Weights of a small GPT-style language model, trained from scratch on English Wikipedia: 5 heads of 64, vocabulary 8192.
Each number is 128 + 24 x the weight over its row's rms, rounded and kept within 0 to 255. Layers, rows and columns count from 0. The size above them is the row's rms in percent of the matrix's.

# layer 8 MLP gate, 512x320, rms 0.0452, rows 498-511, columns 0-63
size [112 106  99 104  98 112 108 102  96 105  81  99 102  93]
[[142 138 129 135 116 153 126 129 148 128 119 105 141  86 118 145 121 160 112 139 135 125  95 168 120 132 150  92 125 159 123 142  74 130 147 120 158  75  95 110  91 139 128  90 140 157 160 159 130 142 174 108  97 188 102 117 144 104 162  81 132 132 128 130]
 [111  92  90 111 148 125 120 131 112 154 158  92 123 131 139 122 129 107 147 102 151 139 115 146 148 135 114 102 114 175 148 157 109 143 121 120 146 123 156 158  66 117 154 116 146 105  94 129 138 147  78 108 117  39  85 124 137 101 165 131 153 105 109 153]
 [138 140 148 169 110 128 125 104 129 145  80  92 156 108 103 115 101 150 159 155 131 114 153 140 124 163 131 139 133 109 129 159 133 120 107  91 100  81 116  85 105 162  94 110 131 146 141 143 126 103 113 115  88 139 145 153 129 120 167 145 172 123 148 123]
 [141 137 120 102 159 125 171 112 117 123 113 149 141 124 129 134 111 143 133 132 125 153  87 115 151 134 160 107  95 109 110 141 150 159 110 139 136  87 136 149 107 175 146 119 122 133 130 156 130 138 158 121 112 121 149 145  92 115 134 174 148 140 123 187]
 [104 118 128 144 154 137 168 105 124 159 136 138 146 135  95 117 116 100 159 110 138 133 134 117 172 165  98 135 117 135 138  91 124 156 154 125 113  92 147 133 123 113 127 145 112 152 133  90 129 137 138 135 114 150 100 120 148 142 104 161 110 130 146 182]
 [104 152 164 140 148  86 141 109 143  88 126 147 148 150 129 129 120 109 156 113 176 136 163 106 146 156 135 147 118 122 141 133  98 132 118 155 121 133 148 125 123  91 135 184 129  92 110 152 179 150 150  87  73 140 151 108 119 160  97 101 132 103 146 155]
 [106 165 108 169  56  76 182 130 126 166 114  94 148 128 129 114 120 127 124 143 154 139  84 151 132 130 111 148 132 190 127 130 145  83 100 127 164 115 114 164 118 127  98 129  97 128 105 125 106 129 100 107 139 135  73 174 126 126 152 139 119 166 122 170]
 [145 160 142  77 132 142 120 111 151 112  86 113 136 151 145 135 169 118 134 118 139 124 126 123 143 133 130 107 103  89 113 112  98 111  91 158 131 157 121 127 124 149 126 166 169 113 102 144 138 115 119  90 115 106  87 103 130 115 130 110 127 120 124 161]
 [136 142 128 130 100 100 139 103  81 136 131 128 119 107 109 145 130 111 181 127 142 107  81 111  98 163 135 101 154 165 143 131  91 123  98 126 157 103 182 148 120 132  99 136 138 158 124 163 127 143 136 128 123 105 112 146 133 154 110 134 153 151 160 160]
 [101 117 118 149  96 143 123 126 114 117  90 135 116  74 149 146 121 135 135 170  87 116 188 130 116  97 147 139 148 142 134 107 161  97 139 110 117 106 110 117 125  98 117 137 119  96 129 158 108 119 154 149 123 162 108  94 119 160 145 135 185 165 109 129]
 [111 124 199 134 161 146 120  85 142 131 141 162  95 117 128 138 111 199 130 146 117 163 133 125 130  87 112 164  94 137 126 145 125 108 103 119 107 110 140 159 138 124 139 140 123 115  98 140 122 106 148 182 113 122 125 153 122 115 103  79  79 112 105 130]
 [114 121 140 132 118 101 106  97 103 146 148 110  68 160 145 144 138 140 110 156 153 127 138 133 132 116 156 105  93 119 107  81 132  90 116 133 151 159 126  92 190 133 149 120 146 102  79 117 142  96 101  93 124 163 142 136 112 125 104  97 110 121 158 109]
 [166  97 108 121 114 138 155 165 127 101 155 111 154 138 122 107 136 131 179 153 127 141 114  94 121 134 114  93 137 144  86  96 142 147 150 123 122  40 129 158 154 141  97 144 133 131  97 132 140  79 146 108 110 145 125 122  94 156 135 131 157 179 113  98]
 [154  72 145 115  90  80 123 147 111 134 134 118 119 131 179 111 122  88 120 167 104  88 143 128 115  98 124 170  86 131 136 123 126  76 151 116 113 139 142 145 136 147 143 103 137 144 113 133 110 130 140 157 148 112 147 116 118 118 100 141 124 126 145 118]]
# layer 8 MLP up, 512x320, rms 0.0458, rows 498-511, columns 0-63
size [112 107 100 109  94 117 106  98  97 102  82  96 102  91]
[[145  89 105 119 148 114 106 121 156 151 108 108 111 158  93 109 124  91 113 142 129 112 147 130 117 125 137 130 161 107 152  67 128 111 147 127 134 118 109  97  96 112 129 138 116 132  88 110 112 125 149  99 127 160  94 112 142 108 141 102 139 112  96  97]
 [141 123 130 108 141 164  92 129 127 138 129 144 157  96 152 200  98 131  99 157 117 112 106 108 104 113 122 127  99 110 123 145 180 106 142 183 142  86 148 117 181 125 117 101 146 150 141 147 112 114 162 104 109 163 157 211  99 153 163 140 179 159 106 120]
 [118 135  81 148 144 130 129 127 157 139 154 116 122 105 146 128 169 125 126 136 124 138 128 115 139  94 165  90 121  90 114 145 113 122 112 141  90  89 140 163 113 109 115 141 130 109 126  98 129  59 125 119 147 133  93 161 129 167 129 139 124 178  88 122]
 [122 139 160 118 114 102 143 145 160 118 111  83 134 123 149 168 125 181 128 136 147 134 154 123 135 104 101 133 140 110 118 124 146 125 147 133 101 142 123 151 128 129  63  86 149 101 113 151 194 136 155 124 141 123  92 141 105  85 175 147 137 137 101 121]
 [118 118 105 143 112 170 129 112 171 135 115 105 144 147 119  84 149 151  95 113 132 124 180 116 128 124 148 122 124 133 152 153 195 108 162 103 124  96 115 150 114  83  88 104 132  90 130 118 128  92  85 105 125 100 114 110 150 118 120 114 144 165 113 162]
 [126 144 124 122 125 161 117  88 132 157 178 160 100 138 138 170 128 133 122 125 118 108 136 140 103 148 135 150  90 134 116  98 153 102  93 140 120 109 107 124 147 140 172 130  89 136 177 156 129 126 134 128 117 117 117  88 133 113 152 122  77 157 131 129]
 [123 118 136 134 138 132 102 118 138  99 112 110 154 174 159 100 157 154 124 133  76  89 141 124 154  91 141  97  98 132  93 108 108 120 150 152 101 148 130 103 179 161 139 128 115 114 153 115 101  91 137 121 161 122 136 140 137 116 118 105 154 134 168 181]
 [114 144 147 129 143  93 130  85 111 146 148 161 125 130 136 158 101  87 129 137 163 112 121  92 117  86 138  87 128 117 112  98 100 154 117 145 123 136 152 117 100 133 181 146 118 121  97 112 150 130 130 122 100 111 137 156 177 113 113 122 155 119 158 122]
 [122  97  90 131 118  98 122 131 134 140  94 158 109 187  90 152 145 116 146 162 133 150 116 106 112 115 151 109 134 114 125 124  66 123 118 131 128 120 117 147 116 122  72 121 147 129 141 121 133 194 125 182 103 122 141 168 108 118 123 156 125 112 102 105]
 [146 121 148 142 156 135 113 147 157 113 163 148 113 160 158 166  91 147 193 126 115 116 120 130 154 148 118 141  84 136  97 143  95 118 112 145 121 105 162 145 169 169 125 130 121 130  96 124 138 100 126 170 133 150 146 171  86  73 129 174 106 138  88  91]
 [163 123  97 152 107 120 119 175 114 125 111 161 143  93 141 128  99 124 136 143 114  95 144 130 113 131  84  91 145 123 165 130 131 148 148  73 148 147 156 111  78 147 128  71  95 111 138 115 123 145 146 132 146 126 103 161 173 135 173 144 146 151 130 122]
 [113 109 133 134 129  71 139 118 153 157 169  60 159 126 134 140 153 138  95 126 126 138  99 125  84 109 155 148  86 153 120 110  75  90 105 142 104 137 115 106 131 127  90 145 143  94 110 155 135 129 138 125 108 155 126  93 119 112 138 103 108 158 124 142]
 [ 98 100  92 102 168 126 118 103 138 162 131 118 103 115 124 109 143 137 103 178 142 121 148 104 138 111 151 138 127  89 136 187 124 115 114 123 143 124 103 113 120  95 151 187 135 136 144 123 149 124 142 104  87 127 131 140 123 100 108 126 149 128 149  56]
 [151 136 140 153 124 118 125 106 110 131 123 188  83 150 111 136 113 134 140 130 130  84 101 152 108 110  98 128 140 134 117 151  95 112  96 157 105 145 163  79 133 136 133 121 115 177 176 129  81 144 139 128  99 146 173  65 105 115 125 129 129 136 143 146]]
# layer 8 MLP down (transposed), 512x320, rms 0.0415, rows 498-511, columns 0-63
size [110 103 102 104  98 120 109  99  95 104  86  98 105  93]
[[154 133 101 161 138 113 100 134 142 101  88 113 135  94 145 167 134 116 128  95  83 112 148 117 139 151  98 129 107 128 136 105 152 151 132  82 129 129 114 110 157 119 112 126 105 153 136 145  82 109 110 166 156  73 144 141 152  87 105 114 107  97 113  93]
 [122 104 150 108 126 126 135 106 125 119 165 142 140 121 120 115 142 129 142 135 175 123 114 162 172 120 140 116 152 168 128 130  93 137 167  93 125 109 136 115 118  95 151 170  95 175 102  81 124 134 103 122 112  83  88 111 147 111 115 104 119 150 163 140]
 [130 107 141 123 145 136 155 153 114 103 140 176 129 141 128 146 162  95 157 111  92 155 113 117 179 161 134 121 153 122  93 135 150 141 124 123 121 176 128 135 104 115 142  90 150 177 148 124  96 139 125 144 141 176 120 104 119 156 113 138 121  95 129 139]
 [126 137 117 145 150 113 152  88 146 160  91 160  68 127 144 150 119 136  82 134 137 102 106 161 104 166 120 145 136 159 137 107  97  95 138 122 146 134  95 133 103 141 111 105  95 158 121 118 128  87 133 169 163 119  95 148 133 127 125 123 130  96 154 136]
 [ 93 118 145 133 166 138 143 101  83 131 125 120  81 144  95 165 137 108 146 157 117 157  91 138 131 145  79 134 160 162 121 104  79 136 141 128 109 137 148 107 136 147 134 168  94 149 112 122 133 161 155 175 104 151 138 123 129 159 121 124  87 111 110 116]
 [144 103 134 135 119 107 135 134 139 138 156 136 148 117 131 124 175 117 104 134 137 137 114 107 131 106 147 129 169 166 125 129 128 135  99 133 138 140 121 117 131 112 161 111 108 139 144 101 192 114  88 109  63 100 159 149 123 133 130 121 144 167 130 149]
 [114 110 182 125 131  81 124 134 153 144 107 158 155 138 137 147 105 105 122 112 121 177 182 139 144 152 134 171 131 105 117 146 156 108 156  81  81  94 114 105 108 158  85 158 140 126 151 133 127 125 113 156 174 115 134 138 135 159  97 139 112 130  91 114]
 [142 119 120 117  83 129 142 142 145 142  89  96 118  97 151 122 146 138 119 164  85 159 140 158 159  83 102 155 139 124 128 124 136 136 109 131 126 148 117 134 133 117 127  91 143 171  95  99 154 129 110 126 147 153 109  77 107 135 164 124  98 141  98 106]
 [ 98 126 127 131 128 113  93 177 140 116 161 129 157 157 158 119 120 155 126  93  95 113 177 176 112 148 106 128 119 117 117  86 152 131 172 142 113 169  99 128 122 122 202 168 163 137 128 137 128  52 152 116 159 138 132  97 125 106 130 100 142 175 155 110]
 [108 140 113 143  70 122 103 112 110 165 100 114 100  95 132 142 127 151 141 170 109 139 106 121 111 125 172 174 157 127 131 117 111 126 124 119 139 133 138 157 128 118  93 143 139 121 169 143 116 115  97 190 143 111 134 149 101 157 122 124 157 111 143 193]
 [125 127 166 143 183 181 114 113 141 109 149 143 125  87 109 122 102 165 126 127 121 171  87 124 161 154 104 152 157 169  94 153 170 126  88 170 127 114 128  96 142 100  91 124 143 135 138 134 107 113 148 129 128 106 135 145 120  66 106 144 137  96 110 118]
 [143 170 133 135 138 159 129 126 102  70  79 160  86 105 120 128  83 122 136 153 117 103 171 116 168 148 131  75 156 106 117 118 148 167 143 128 130 114 133 116 153 115 149 101 115 129 147 100 153 125 113 118 127 141 164 123 127  92 119 146 141 130 142 133]
 [ 97 166 137 122 108 145 135 125  81 166 137 118 108 160 131 156 161 139 118 142 133 139 113 128 149 154 209 150 140 171 118 143  94 138 123 137 103 125 126 130 136  83 112 135 109 111 183 131 120 114 134 139 101 124 144 110  93 120 111 142 126 173 155 156]
 [129 131 133 158 118 141 123 162  99 166 115 157 174  96 148  73 119 102 151 149 108 124 130 134  96 103 130  91 126  90 139  87  99 112 130 123 109 132 149 130 110 151 163  93 119  76 130 123 117  81  75 127 101 151 128 114 132  92 132 137  97 131  88 134]]